Weights of a small GPT-style language model, trained from scratch on English Wikipedia: untied embeddings.
Each number is 128 + 32 x the weight over its row's rms, rounded and kept within 0 to 255. Layers, rows and columns count from 0. Numbers have three digits each. The size before them is the row's rms in percent of the matrix's.

# layer 4 MLP up, 640x160, rms 0.16, rows 24-229, columns 0-31
108:160159118108123134127111103105134126147212137184070129159116082146130106124062111104156124162171
096:114123035156119111114150172121131131121154123075142136097192134158094183109119092125130122146074
092:127102090105088179146101096187066138151139100095136162155193155104125119139184097149168128159114
106:068126155143111190116119169094167158111219038105105102090111105113122083120125161118120131155118
111:118085207099119122128113133138148089070142082125104141104189160129088105146165097109123146120190
100:145137092132114144210205103148124137075120119112153100193125131166140148117165116152128135168183
090:117143135087125058100134192182145104091160104105143082112095161095092081164108207110140033109119
091:103185166164088101131149152082133105116141113089148134160038170081145147145130105136155096158104
107:087091117149087129143149124161072104152095074152140163157127113120238186153147122160094132112120
095:104157163135147189122142090140129108185150137168150129128156168115127169127155121090129071132112
100:136210084154130077098122201158134170130165115127122124099183112057144090075164143130132109112131
105:120213133113153147171146070092087090095133111097171191130104136190174115149100060100134155209074
109:077114099182166131164109098188043188156053171156151150078128136173157166079102147134099116135153
102:090147072056196134152174133086100159123161136159134116137189128186173148150109085151140118092109
098:084115128101128082097121108125117114040113136165180085090101109100079193136088195101128113177147
104:135140145159138114100095146176138149117105158089107156168127144153121184064132109109100101104117
096:160132105142195211152087161171109097072103109100096184102082157154145083123154133107075120100116
102:101150120138092098131104085136190156163094050113137094138118168139125193147129104063138121157088
103:144185079093166167094108120090105119109163080158149090104117128115175178076114129181158075121108
102:132117119099136139089102068098083073129207170124140124145120112140195186116079139130114091153129
114:145152143159119196098103133120157134144144113052065097143129095129121207059174181106131119129151
101:146178097129076146150136129038112135148131146135095176135105078094133164177119053117138150162130
096:149111148110099150130154134082131084110113104128133164123143101150110142136125139100140124093158
113:148119172138169091142140149151066122154098119092131128123102127110146178158174175145114117132088
088:192101124137124160138111095177223140153136133079110104134118117180147105132162137116151098130103
097:183150084154106108079141096111094088102092085165098110120134069110136114145050133134161080144067
089:116169193072105185112157113168138121096134126107130128124132155121148142113106135158132119141080
097:093066136158152132112116133113127210094114145167126146113137110152150084111102187131165147107079
115:161121145111140103057178168169084125134206065139097102065144107145206123122068165159151103115125
106:108167127138144108088122158179139136090101121116101150146173130113087096095137069130173131153053
101:105113199098181146064126160138161166077141134079082125144195130108157112100149137136174097098160
089:126153186080133086151129120180163161111143129148063107175149090118118085134134164051137047106132
089:095154086132113086172158167112121168117145095128089144191158141165133169157163129114162120153085
101:074123173121141179128088129149105085140112113122116175221111111174126203133141136076168063138132
100:137169155132080131105105194089139149170109153160143141159138085136163110132173144098111057076129
106:120120104118137095131131121190177107141085109136119120128184074161086124085114169156131047135101
117:141032164180116137107135151067051134114157114072117159092157178113103179145152120098141098164157
107:135153120128115123116126189122095094112130129130123086192130123119129178173115150047086122143113
086:127214101186164167127152148099143112130136168094148137107075079115132133110167107092074160113186
090:112161123127198059143135105157157071156137138108074087071062134166200138130164138143120129112126
103:082148136161147157161124144089086105143101138094108121057129092116114167145140122117057128155124
102:085133138117193154152138120150168085113149149079127113089150117118086152151112135162149089156034
098:131148124122159138119107194063097167156147141161132173158058102080179098168139143111168124152114
104:063170188156147176119149100115150134123110101135137150082084152115050135107041148129126068113160
105:152113166115184159115124187078096142130084058180103131124149157151100106139168135144119117154137
100:089140180102101104134110117127125135135124095106082122108118149091152132137108105147086093114111
098:194181151097140109131098095147077188143154144138221119114085102204136129147125176111144094083136
095:104101151186185111087127133159097149064136127080150123144140152086154138203029086214127085125084
089:128167115066097089153135123140148115122126138074147133110084156075107145182155194107175086133120
092:093108125146139133216160114168136163113197091094138132160146153177097105140155141144124137072132
106:167107061113098144179149151116166121142184077056085120137176172123076134164191116138163134141128
097:081203138160168091125107145119133093123126158063130137176120132066113133149136095115086173134080
103:174085124107121106163190177145167164113123137160134154127162125170113112141134188139064132111125
108:170132139096113167173122148184149114148082148145141089136164100152114129088163165124130074161076
105:189183106056104118156081179157102140097161108085148166121180149090139122133144135135083163100117
106:109184142101043111109097140108092104143124083129133156091076223143086151107170126075108059122116
100:153156141125129115060086149143061105102100084075113125114076144115113076183131160177123136149098
103:168133134147053128142101112093090162130069141077141136043101153136145111153105098147132113125176
104:173222144130105064188156135140137143100096147152169121118123158112165122063094073123183100121106
102:061134116114139132148086105125158144113143126173147125057159083126139170077068132082121124063111
103:124115127141104154154140155082211125095120109091138097124174150178109138160141122065155102164080
098:158094079086121124128141125115132147157138175145134132184093101158108131162111147122121123056066
109:134083132152179140175159069133168116137113087041118111172129116048087160109122173105110136077128
090:127149180097114176093139133090141105126138159106199116132172103120189151126111125156130132178087
119:168141142166096172173144147118101141117106127122132159193100136151146164118143115136135063199042
091:156119146204155125133120086122116117143131099059147076077153066072154155118147139114187118126074
089:095085123126107143123150137111066128127121109085158137129052131139161120135135136014152123199139
102:068115117155102140083143179110095106124112120165168174150160113149108145139094099107096155099123
098:094164127134176164121144119116146107162145129168130161162067183107118131129145134145106097109122
097:158107123155145116124169133148141138135131137141093121157119084140070115100128134124124108101104
103:111149081126110131143126122131123153148085110136137167112118123102145129167228208098107111146146
102:097127091115128108127070165128136121106101170109117134091179156120071116162173158131146143088083
094:107133096154136159105164057156113158158076150168145101144076172189092157137152103047138054117086
098:098122143109176100120139100140159160126110154067124076171083148094140097143148106139100139078168
105:135099185161103086128086143128150140110177203129066104107131114152086131145080112124102159105029
095:076077143136094119136117161126070150099104139092127110176179167108116108092153169042143145116120
101:141085099173124147101152121088151148109188147150118051100100111081162145143174170149136122131127
103:115117128147151101084124106137137082083131164170130143129164153131057134141136119117136076145098
106:160099141125106157175137108111070135147098147142118148137160058115132117074188139132139123142115
094:104103119105095144128119140095182098172110104127128129094178153129143141125105133151176121127120
098:118131136142085174124081158107126073118126077117080118142135168177121175128149132099120084169218
115:184053073143131127119161142099163093146166117119155177198153133140160178116136095091140088097115
110:152138109106142156164118140139120097105110117106135098123208163116051183202152123121155106127121
094:130144146102085101145108136156105145071102120144074139123129095115099140152121123193133169090129
102:087096126114098056147156173101100167161139109107181186143171157169139096115135144074145160160120
093:133117161070096158087112070129109089109123171141148079157162116214174173080102193091156152070148
094:120095121064145123179120145121111153088110116071107148166143140117156135151131147122153119073134
111:127069140096122118106112163112192123144097119190084130138075090089113078130163154187145133128144
096:113140128173121166136139188079162140137126228171129139139092100103092113154127135086144163112083
106:141168176102122064105039141122077156185134154165164136103155107048115119113167113151161082154104
098:124088151158102097137140124119138058107073157120130114090155135129094133117149168104165149123135
106:161104115150084123130090103102141141133113063126107168120164164143129108148233120137108134145127
093:096128104156167137123165133084075134176159134127154091152138086151178130136142143141126152100079
099:164142131111071121081097082071117190143112070109137119086162099086118167165164125112140104156161
101:182154175125064125149159134095073142103115148096143111108174128139108080181139130144104108136155
103:121109157132121197105115144114112117105127111066138080080078187086116175113122171140069147211171
091:150132158116087113170100141125149162151122110132118088132077099172127104096080183113183152148127
108:185068091106145128137145108115157184169148119101182108088128118069143139125097125186092092169147
085:100117127142131129087114083123104146164144127133113120074159111139132130130121112124131165079043
103:067152143111108195124076137120185122074136107109133084154135129101126111175150183106163169129146
102:170133089084156161140125101115088113177115144139134167118111145107200160147143166098140139160187
095:068131100130140082149088142133142091139091109101119078184134181115141109146214202068066115139128
107:106108202115070099126141066137121157091158085103150101094125165124111094114093152113117134116109
094:128144163098130188142152176166171170068110139170119156134139207086133136133122094130141078141092
095:143158157141174117120147140132089202126160136098183138145170198118097106133163126116123141106101
097:108126135092128134114117139198113107124118135167096086142084159160161116118130112145117083221157
097:104109132098145143072127151065119160061133106077152142115099110114131080084139091133123125115109
112:165111106142173095091118117114086138153118109123153123155139115146061135110071126103109149128160
105:134117121151130151161096094154085104107113080096112085205119158138084115076128147155155139116176
092:097060139062148084122195059102121140146168136162100107089123142158101162142118109087153157130122
094:142131118142126159116152131120123085123217076134159165086067122193129136146172164116081112123170
098:137185155158139141138099146123092118145136144091225118104168113180128104089114155122138161126108
089:113094093094158125103154124203112164188123127098103136129151144190068099172165101168170098090132
087:119107153159128094114106107133093148126062177116094099126159081049130136078054091076187086131173
099:156165112127053113122116097142073112140102164129074145113071090156139118141101148180213161120186
098:092145123158102175111152171085095082101082119148102148114135188109143177118138182134165145115096
088:133121109146110097111174117074143131153088127160140146103106147078181162120146160067139104121159
103:130143131073146126157130086150124152081121148133106104079139151134144153137160111152175109165129
090:057116166128150130192120136150111125024156159144055129078102150087184088090154115105063130170110
106:157140109127113172140123121104138146127140122225082135103188157090140136074070159061128084186125
091:106169058163123170183153128124128108182139105076121141076169040113097132131141161122177086091106
098:131135128182142044142107078135129070193082171139186152130161183143137079105164131131124126102134
094:164165125105119155136175182108077091106146041085124144183168159140122154100145096118127156103113
111:125114155133064092166149190108123117121114133130162113070056112071109103126087117083078134142134
100:119154117165138084107125171148132144073133118148169135140121128164169148131113131151129113115157
110:122187139148229131115080144184167077110090087152149164107165069126174107166102119118128112157107
105:135130155128143076119138123090136095189148091083137123151145086080126182129130109088182145079100
095:182127132173060134130161102136177099071097180146139134091136108109163133110110127100138125059132
107:152124115176166146134145149145132126102163128062117126132128088053089112097129146095176126133167
096:137114139145179171116094205054138141103138129082164128135097226091102169113154126140132080222117
104:187145162145193113108132168074108169113105136145094086113151076134091161173155083165146157106156
089:140113093117179133095128110136184065126111131147105129104141141150124204132183211172111123141188
098:139144098115147125194081077145149143160139103126125180105122083147065150152103190128129139141102
116:114120143135136159096069100145175138145143147071050195140145151108120183142134119122175092096133
108:132120124089178153175133124163091098137072172102124119129131161090137175124118158087165190119080
086:111154117141083156233110062149121112103168103098126113161103125179099229177087116120112074170105
097:124090144045128095107149212137111145123171100193189145121107131179152144162121124107126095123116
115:134083123167170123169089138117121118122086068083128126096106158139141160174141077104136145139132
105:128121158093077114121124084177133105135063122126139145124124140140141101196128092148086087188098
088:189143134129114094084108100088146068130141139135152105134063179186125152117144134122151089138137
099:136125149151170100159112128137103057171152117168092136073178114163145052175174123096117098124083
105:079112110128122134102139142116140136046119191121074134178116160151150149096066188139156141139153
104:102141157151200074166052124159157124126170136117105114127109096101073074127110131119104149129123
096:160143118104094104177151125171063100091104123114118117135113142100188144126142134102131105124104
092:085062171134126058149194073167153113183107149135162165127146136194138099125132142138143131128137
098:144107125096125155133099114155163153145163068153175178118156124141139143127164164114129116163127
114:143116131097140023130155173165184113136105105155128173192092142095073117125141178095183115143128
111:124147164132122101149131113114142112098159150123120088057191078071157111089135193100153069119170
100:184124162175130148105113118173130155117165075095109124152138080161114162143120146123095080148184
092:137142121139178153186049143091127109081171136152135174162098048090125093145089165097120086100154
099:090117134139174136165099128153110154072106176101113116178150130108104106132122104063118066162114
104:159152109153098153132187114143132119108130157110137146145119153165129130112152147087137158166135
103:070098101145014145111120103214104065121165154127151083101139116118134107140164181167166096164151
101:052158099077122128157081132126170122099081063146106157158138148145110125144145138161125096195140
111:126105124098161170020138170157071109126123112090139078109127161138103147117108156115118139143122
096:166087174108132118180142070108091113125105111137129100096161159118118042128133185166117075189158
087:092037107113148087125100103144178144084103098137169115108148139067128092143086138118124141131122
118:131197103148132148111108102105103147154132161149164108124127092153115075151119123156156084172160
102:124144129117178126136149146136133148178116117075101150091097148107125157099165148123099147167167
105:136064135125159113119096056071169158111136086119159112103126137102110203165103125107152157067187
100:130091168127187118098135160102147159126127148156136080097153090126118088081189120125134102124113
098:093117112117156108102136157138127087112116103066137143141109076121130115088172122170061119147100
094:125074103174078159071138116121116149094158167082147135138118127150108113092143093119169091148088
084:170102126133118136131142108159141207102121042101180152093159114169161173151122147142031114154128
100:119118169164181124092131119174116100108145126166140097102085064135132149076170169171117068093114
110:067135120131091084085091172158132112140052113118095173169135145091070140185163172117129147105150
090:153135136145092184114096160167078152140087118156131140115122148086149198137101090138095147107114
101:119137144135160151131128095152072125140140139176123145149137108086166101138129090098147139180133
118:163201108117139150142062129102137110121139165121114096068200155079174148135125131115133097143125
096:109076143168139150069113120114159127153111121162132212119152129067109167128132174157170122129105
093:141166150138119115124128100120123142086159126118134043108125156086052097068131130095114125145110
104:116146102156142104166042149194164116112147130113159117163122112158180169154190081149171090169126
106:080112091189109117122110093097101051095102143074103214079124152143123174156071139040078105164085
094:083153097133193101063119080143154164180137121063150149070159174118037127106120155086129109146176
099:143192113194118157136081144107129139108139144120107109062109062187122110171130217153105153143126
095:174196183169105108125143143096113121172171129160166139107134113081184228136131176115112151178143
098:166105174138114118101095123117198142140050079142096106093132103130180113135126165070132090143076
090:118103120152151104120135141146136133105079108134147108124129124133154150092126150117140121093100
103:099142134162137106162078087068137088119141170139186166119145115103073131197183150142145130082099
098:120131147123122135061144094149104084165117136143100104147138183035119100111166106100123120152146
099:214129096147096112101132141057194168103122148121110136122176157189154098141126171185135141125133
096:068163117171129129130127164211148021138124097141107141117116157156162119131118146165150141131061
092:093151155159123177126148099171070104157148069088140118099155147146163104142157163115101138150166
095:072112141042126117174113154136176072154110107153090170088115086156105185099166089079151111136065
095:118189162161147110187139153119126137116130110144131138151136136084108111097145154124160087129137
100:085141156144122132155129125152128135121160188208120099134080066202151103044110121139166144119097
095:133120078122119143137170122126127141059121102061156140099098185139153116151127160139118096154104
096:184137160127179108068138126111094098156155075146144140086171131083146149113157121152156082158133
105:077124053149124142137139088164132117137156086155124143145161111131128079093090141109113126160167
105:153157154127138110115077180157044154120059114106158166136141126129148106182126181076180151152141
092:102112170221164127103160133118178094126087119149131115091159078149119130107151107097224093113108
097:151083099123104139121104145145075029144135214120163126135107109114173156133202171168098119127185
119:143094157138144175125159114166177148148074126105151157144116166025114135116176127113134167171102
089:108118083145159160175123155107125156124059084071074130130140102074112120107153135151149106164102
107:049056102151131152158063141156096098114148112184107107079127090141128109121160123115136082125104
085:092142121107126113125140166111176143082147161139180128145147156140107140131180135105155099095140
094:169126158171134177178139115179128148102119172128099080071207160146084206138146173106128089069115
102:123142105127101133177091168141126128110152039168149160166114185132139128110168164106044094133106
101:207102219108098084101095118072126089104108133112062098135131147122098151128146129177123149178113
099:094130097092153169158099172185134111168143154121126132150105140129123133108178100142152092113151
094:162165079167169112101082093136087149104109080066059129076152171101163139089151073167136126097071
104:145166108142101152084147161100095103129078105187167091098169147086101125126113154102127148121081
114:071080092072169113141160095119120193114134053094096180154113156140176097098127146139134151112087
089:106103115170070111130133155111101149145112123182133107120122191107124075112196168123173140066125
110:163118123106105163117134124144107128081160094129148100103163130076100187073100100102079107148181
096:090147113111087117146089145146140022093138061147110159209145174173142168142155129172119153112051
# layer 4 MLP down (transposed), 640x160, rms 0.157, rows 24-228, columns 0-31
095:093241119099088098045184105169121189156121063143122152145114168142122147112097090134143183140070
101:069202103079140119097121185160116109128095120083101106100134134114057115138168141128156131142103
093:153130169100167166185118173075156121161156124165121116166103137101114111161158094142155084132144
108:180083130097147095095125096114146079204139110064065117091128087096134143136176170108141124131118
085:128129126094130167053120147159159170165156138164168163119113138132140148137109083184087103133140
101:142101086127112187121080156137111105117105142112104167100146107148160067135108126137132140101119
093:107110114158121133188153109086100135109171129102151170159167117187084098119119153081174152174067
093:112083156122142053140125168092137144155100132138144120165152108131058111197102058131142119116168
101:115102139115127120112133110093127149130167091136184120103119123116116143144090102152194185073154
097:143157122173133125149166157145117104156144141085134118177109095090148159089131113131140143096084
108:105161130111162124189171075127136190129144099123106111144138110128136122071176163189118098130124
102:150144116109138135150152107126094080112162089114131149160104178150142127108171116149180093103138
094:095134124153093148090182127134123088145111121151092109148136148076079128128036051168066129136118
104:157211107134207142126154093136155142130134163107127127119119108113115100158116149140155102156150
097:093170114124136181138081080156123133170197154069128141134068107088083129150123118126191102100136
104:125159127118121121163159085161095113068125132150182079201089109076123067137133065123128095136165
098:087164094129115114151098122144169099177109135140167180095132128160106110110209187162118201148149
104:180136113155121122103178143127159147119138154122130155161174175164187095191141101040209177162102
109:131147149139036110168142107115080129117059124154190152085078131149162142132161084097154077167093
101:135085163101098105076101097049137145174109097116101103128117115125177115157165089136154195120136
107:148064116133156186093136134181158162139090136114140145137082152125122118103126180145130074102137
112:115106117122133132140059129101099160126155125121108187130160123182148114208166108100057188091154
097:184105120129180120144109087121107167134131132145174131161159117147154137165162116117148089129140
104:128153154080098081126129134102122120146168115092150098167142140118144102151174126208114152077134
088:139132144142109131155137133096091135124105133122112171105113128125086120109085119183125154101114
092:035124141133113136046129106099155155082132110058136081099114137110132129164071117160093146122162
091:145105178122135135155162138143121152145130111100144126173101162109150093114162173122115104157159
090:124107147122085123081138203205136128108135092108093133169108124137105017108117142118114120131081
120:152097081126168213054105118155168105138134103108147117100110130105095127149123090100113081122128
108:116111151108138163158152141138172173149085130173100147153159125067170111095114107140090093158088
105:109105149114203131132103160154122137137161113164143105126114074169123127137123056152085152097083
092:138111071145095142121149138128167136102171164085106119142128115160137122044128097103159117069089
103:111110110176137096141140133098131178150160141174140116151068105114129104121115105097109074132089
099:133135149055109148111124135142177110190165101136119089134115116083129128158114127080122141183108
101:145193136160153164152132146174163128102116081080091111146137108148122112122152117113102147141130
109:123116146096159122118190125118061179047087133097125070082142087112111119133117054188166148092170
101:122090131128130154168068121108119125080152132173132121136148083129156120154128168126129230130110
110:165119101162145108118153114128152075155164156170066132110156125114122128132114093141089139168071
092:173172114096134141165139152209134084179116069074163114152086125161131145104137138109111109153099
092:091148173179114107178091146101134131173145068100073170113112147065138131084103113139087188107145
102:123165125150065122107101142136154141151182167141139131160080125152099075125093091140108175086116
095:084124155153131090114104130133080165168139112124055159082135084130131099200132129107106147076136
093:136134131109115083135147080146115153129139120172124129106143126144134193123149143128168075186169
093:150162159123088166098111103123097072127113115081130177140096063134129100123173104150062149144180
106:170123173141152144100103144180175088151098136090121140159104138154116145153107088112078107127093
102:138108166103100088115081146101172112163116126076055166088131109128139113100170112146139140172122
091:147060176135149123163146187096132152093140145149115100140135129157136188123174129139090088100151
099:202139081152075164120092163104115109159137113191116136128107064120103137102145164155167141096158
090:089134044112119161075134120148095063143136104122131127146184111163146095171118146110126149080100
095:138107117109067130131185051118137167181114177156105149118132105113204111122143093139114129130093
098:136123172085123094157112103114112091156078092138154135181127117178152153083095123156169053171138
111:112164128127107103137148186212120112048125157161109083180133179118148153144120143100147106124062
100:134103106102137140133101059049113159127112124188114162182134145121125142115109141138112099116157
099:186154165093105130097062129120091051138139078150106102089143129153101115176140083145144131140107
110:159078134135132137099086180115090130107126122147129167187156156128238134099122083104155114150148
106:186188140154105179157070105119179108096110145144112110136140118086082116109134125150131137136088
098:120090126089099084082087112078103148113158117173120089183114083138108106062172154128094162111180
095:157157150077100100198109098141125110126074167129171108091082120132120126079170160115175142110122
104:152126187092179144076083142145162164076136151118147085123082098135125156151158175074106141142145
100:110139094141139123151182083147066154137169134158177094129155095119155066099145125190111122145122
106:104163077154106083062102114075190080160125062118143174172148145095089113154120121103135148117122
102:163195057155131218147137135103126112122169160078166127146138119122172108114135085159159120182147
112:098111119090117118129127147103117142141127128157136124086120081076178143140161123123118121072058
097:105137128114119117083129102079141091180107088205172067075161159115119120096131111086079138115130
101:118130153131053163126180125135174117172124130139206206113152129127104162136114124163109134115147
091:074099053078078084044119143191126174112137148082174143122108125167105111162152078080084148137143
096:103144107142110145089150090163134159112163115169156128058137088135107142111066120175126141069075
111:141125077121131139114115160123172139098073168163164191144102106106068146151070106136125112103055
101:144178122127120098172041140116115178141045155116140074132119111128095138114121145099112122164160
093:169144067168204163150136109166105110119110175138102116148171096125083154106117148091165091131131
095:123115146119160117162109148093105133153100119120107093143143096146117147126109068129104176138138
103:157182136086158119148091136122077140116096103142112130200118133121141126118114129097160213126220
097:121127110156127112117108128156163129137073165130083136126182135110124133118152116161157098121101
092:117096104162104146093127090138131139187110121121146090132122124131114179106086102132151119122061
078:083124148103108102127126117038062062131142104123131107094096115118111059095146068094091121149119
107:177135140117108097146179151061185167111153068129126157099122135146127188136153137099089087113160
099:095096128109160091116131115104170153122141086091071115104098216160088068089065130141100161068092
097:115094205139079163051109089128151083136169161150151140135076107156129074094052127122082144135096
102:117137143142145130102144156143169127130130138116130156122116165127126076193119126121122183085155
085:139162127110097102147174129137162128156129203164118162100112145106118127108075167122172143148108
100:107197173152155158099136085153134165143196113148041135136128112146105123116158158158130088099118
109:099129042094206098113123133095087109133149144123148096107167159150139121173115106160148096131131
118:204104144098180132088139172075142153102127102130136061131125154123151146125147152117162124124128
096:117136087021069202109156121142150134170092134182132092171100135148100180095184077126116113090141
100:159056154117156170073083166177137117116104090079180141128128167108098146127171155204132109152148
096:058128070122118158116136081167143140144137178158104128174166118151136101134112166152113179122121
098:166111122167165151163124161117095092126139136047103094122114164143175121158177156127152159137085
100:137120077100169151177210106105171122124189080139132168142081093131084125117094111113141084097116
100:089158188140175093155104087151084099151100066112168143093114133161118149082161205118107093144126
096:114117151126092127118135137158157150097142142189110159165094081087113078084056147173126080139124
112:143087079076189187150063107054106152072163166145112110103103148215172135153165118086151092101121
103:106093129116073138166106064075097128144165124146144166056112181139164187071151133125151098159120
093:107157126159120131139142135102176167137109093113102090146104135113106081141162063137114112081068
105:162135160165117127104107140146116132105154103070121125139143148159118173134099124080120134135103
108:151115116137139091108116105178098165094106154200134169120195140111141103186113131086135135149095
111:097083136091162188157145124144163185099133126104171085140136110132124169175100111113156091134144
090:151121102151128134146080150154087095120074150142082164136155170083185174072199125113142106106108
089:107104123155131099115169175109158106146130151101136111187132139067091154172153117130151140099096
098:076172122112108156158116119106126094177104059131116128134093137156109114154159137119182172149154
094:074118160135160164073179154117146158153167142166121165132194091097144126134168141133112135047104
104:123154123174139130143100186115143123093101122114104191136155197104149155104133174153114125101199
097:131187082177206114136116130124114092141118107101161144166069129147123142191114074172125046187105
101:136131167109156082098155162094093119158109074123109117133117174143139117135135144110142091143133
104:165094149148075139125115125120101181107190103137136123160137112159124077111134115171193119092130
093:177076156178138107090114105070111127069096144127140130118139097101110093098142090099094156102096
094:138157108101093064130109211130129112124147171138096078144139127120104143137147120121087173039135
093:091140112122059133167149136117194124088095189135119179125103102135119153131103136119176190144143
111:116118076110098108166110132089114159073171147151127070132157133099145145113142124149091141116180
100:119094135079201115038115079103122105125160115139197150200075145102136146088095118157101150106173
099:053153139115090096102119085161141181132153105085130114120091115144148171099101155132182102160159
090:132114112153130163094145150129109160105182124101151114119061109066116145070143123095140132141123
097:127116172089142101137080085179152107115117137165151161078109119147081148148125166109121149144117
092:063195099127060137166136138099164150140155089178128088145134197202163122117153113159145155149122
091:095178184156108132182158099131146111104148118083185120138135103142108214154159189113170080136125
101:106135085118109101105144132072150068114197066132128102083160131147158131196129169129107138151137
096:180179066108136112136116204168113080197128181103073140151120170139127149105142118181110200092126
103:100129108131132138166165102123085101076158159115149105151156157157166181106144085151125075166188
103:133149155161158167149092150169080129075127171118071153153148127112131171083130108109144112120167
089:116080127087118177166142120123117076129111122151179094112199084115122106097144135144097178126103
110:109094084155108110139156147178128109175145103159211189113119145158136082109103124142120130127192
098:148174115130108162178152181131125128147089130120142162120149094150121144103087172118113143139188
091:138113116113129112109112143128170064098085087118204185113121149126053054038127160143155077096102
096:020090124159101183104072167086201143112162127094071129049114145117049118185134142158142102134092
104:072112142107090125079134061078144092107158118115169159140144167147104110064082141133088151058091
099:162111094086144159137127126047182107137102133148137161191121157196131112125141089116131112120100
097:143160091120034123171189119116133134160143096142124121111151155184116170139153116139146146212141
116:132159149141105114137137114128145110155176151125111131093093101100165072157140120073096106095161
101:155138121095099133122071158129128136132083194179123095114123106166151143105165111127138186155138
102:094219139116133117143177173170103111146121153074155124145168197214141158159131103166139131128106
098:141143143222096096109118123135178108134165166098133178103096096093140140133146086122129111136090
106:090114133109112125067072091091097130130138051131186110172138091083117121116116066074108140160176
090:149118157107148155161049186153143133106161149136122117099170177105125195181101138115121099112105
094:134092189172025144136094066161155146161157132109149130135074103163086160160082141122103164151128
100:143173093145162174145106116143099153139103107143067132143149081150163080141179120099179125122135
098:112102126077127122098172176125118126100149198158116107144102158119078118129127140098136177158108
089:171124109158114169097094069131133095136126144155143168155134131146138076175167017131110160142115
101:089107139121101108096165149090103176077161139127124116134099177175157158152122096146128127134079
128:134056165083110198130132107112222075107167131049134047134172197141142118094097086134079120141139
102:131109133100128104079125114115211136053099088129126117136063148103173144102080096092105119110158
090:149157124183110126122083094086132084137102122137085094146132125157150159107173087124116065107109
105:105115111103124112192156123107078085145135123136106166072149073146099144150199133106185127108121
110:172143107134104074149157177150118099171133135130126111104074093140077195106161160131116080149170
100:111142158119145157106118119116111135101139138148126186101079131154107092154104090121107124147147
103:119165111127133154153121138124117043143145077069098123141137115131112138134113152137129098102127
101:145130118138148106179061102080114121124126148132145151151159094140169132116086098131126124114090
102:160137182123191163176104134184091181127131086119213110105155131060123188087117135139160158132078
108:087159080114128126097126135111131165112092094160136155158126165146167130099106155135163147182168
112:119130139131111142127150130124150138135139175117082117074132100135155130134093123107099037117107
113:164156102132129146128133186113143151140152111129108198141147114154142160138131146119113104130121
091:141168153127132078108133103134131117075093130102120130165139145137068097073113116128075121138151
088:186155184117147139172075155139111129158096168156146197159102174089139121133124095060109146137137
109:107148177083182120154115145130063107136171066136176155131187166116083105108133122186119089117101
098:109129146159111169159154134143138144096165154128151114149147179143081138166140118139110140153212
097:107185089120047162131173095137134141161196175153097132094143061060114069170117148098107193144135
102:102133163073164065075128150134146100181124095114112083128110155035084097102144058184182135102179
094:096192100170076085162108148149144090140156107125096139137103169130117149089048113177128140124121
093:100120095168167115110159183119138136061108138065141156159154126138141074128107177133128189090097
094:156143110108189174112123075122157152109151139145134150081103108134089091149088095107154156110141
104:158157109104134195094110175123155190139109133075135092078149155146148120091096167125108133191147
096:126156138093136135147173127126185108146154102096047119155102142116116180101183098118097126157082
100:101119127093096127091112165126122111036147117104161121176163115155113126158121142105094174160176
100:167144115128150053165160144132171129189097122133174191109130155122156173099176107205154095092091
095:080109136119118110130124148060150138090175112113139145107128146168104177156201140115141170171186
097:093166164153142115134072137147137149096148123120134117162039155129147147122130135117173059120102
097:185144123058107204126114166144151131162149128147133161139126151142108148111167123138129060099132
105:102122073113096125077112099181144138154145150163105151121142170122158117151106108170149154097103
100:053162145168058169102104126176135103182100104127189110115132147129098149075104097130129122090157
100:170098196155092103115136127118177147097158080094175139121105095173096129127122125109171078117136
105:136177080142116182120162111124171154162170147138114066138130138141149112117135103206166069097178
100:140109128120089147168111150104115124125092202153181117197164149171088140150142123117147160165086
096:128128131120120094164142081089129110169089142116108175109102102191138151082138132143138146169082
104:129117117072069121086164172098130151131106102106123092177098119147137164167096153131107050144205
092:107140116134140091155160149117081114128133140138170110153049072100129152128109063112144147149085
092:186146163208145130139100151111072084146086135180135136161178080106202174131140143147060140110080
093:114228157093183186145131141144121149126112189098129140126167090116117080114120146108130088140139
099:132121096134137157109162132133089132144040194128149109162158126139151116149147113128115136087121
091:088195176089141123182157134097114100120134100082118132118100130134100201123150136184105200095115
098:121114095092153135139169173075111140125141141127183132124142087089174143106119132128106129132113
103:165092082087160177151128144062135119127139175104109156097142140084172127179087170159165099135149
103:135102114121129141095111162151104120082114109148192114174214146124109135059133094117091165140115
095:106183153158105168123170134127172162096171122116143093122152152158115119154103156141123096142164
103:144134166183144102031139095168118117093159144143149122123140109148174119101165143087097093093102
104:157136130103182131141136095136196162128157137025146157102067135070146126117114172154124143154161
104:143125128152165119160164074145104112112106148185167129147170143082154164163137124079116133113114
097:202116108179095105074099128105141130102045138068113145132163144148155098162115150106151117189105
091:165143117141134164143145093195098099195153110108110101142161110137118117137168126103078131090115
101:108099191169123155078124157135077154070105082146126145148092127101132106175132115088200124109130
091:086163144114160108105195109158213109072144134162132190089158122158128057130096130120136107101116
106:161156080067144090123113121136190126152106116171089117107128134112119138162068161114169100115128
097:190163166149127121142113128120125154133104105142132119125108124147137129120137153131090165122090
100:142090080144115096164127091081118123055131152162177130153150205156157121105137113087079091145148
100:143136137117169089161150182165103100133117110106112108142093109138113085161133123159061120146089
117:124108072194199083114108099110138154129136137114092141070092130160139128136142181188122087132127
091:148093104089128124126064169104147154120191119105154109167068132090113125169143121118183095125152
104:130112125144066108170117132152160166111156093115136102112116055149111132105148114076165118208088
087:143090121127231145178064146133115144093133108131168088182160052113160126131106103089100128118134
098:142165113115158186160081110158116126084171184100199112172109098060103171114122096131117132154077
104:121155131135086135107116111151116139168150092135133157098119114207133129171111073152131085090089
110:066098167118115147194174099117192108142165104153108116083165137176132094101150083093119107167132
103:066147083017133118146165162061147183142128172140116149072104069095105166120164097062071116090103
094:182196092152097136151250141126145125133134141089110094110102091067093131163158105213095154143097
100:170085063191088090143133166063103111156098160156129088100126116098109173188163147143133197075154
113:134145135131152131181122105100125127117137145077124139117108184204137085143148123068052123051135
084:180125095167182154142099123099164044139153110175089144145083160096106158130037117133126140135108
102:141095193120078116115198165158077098060156164098110051152074087143106122094104110105115109119153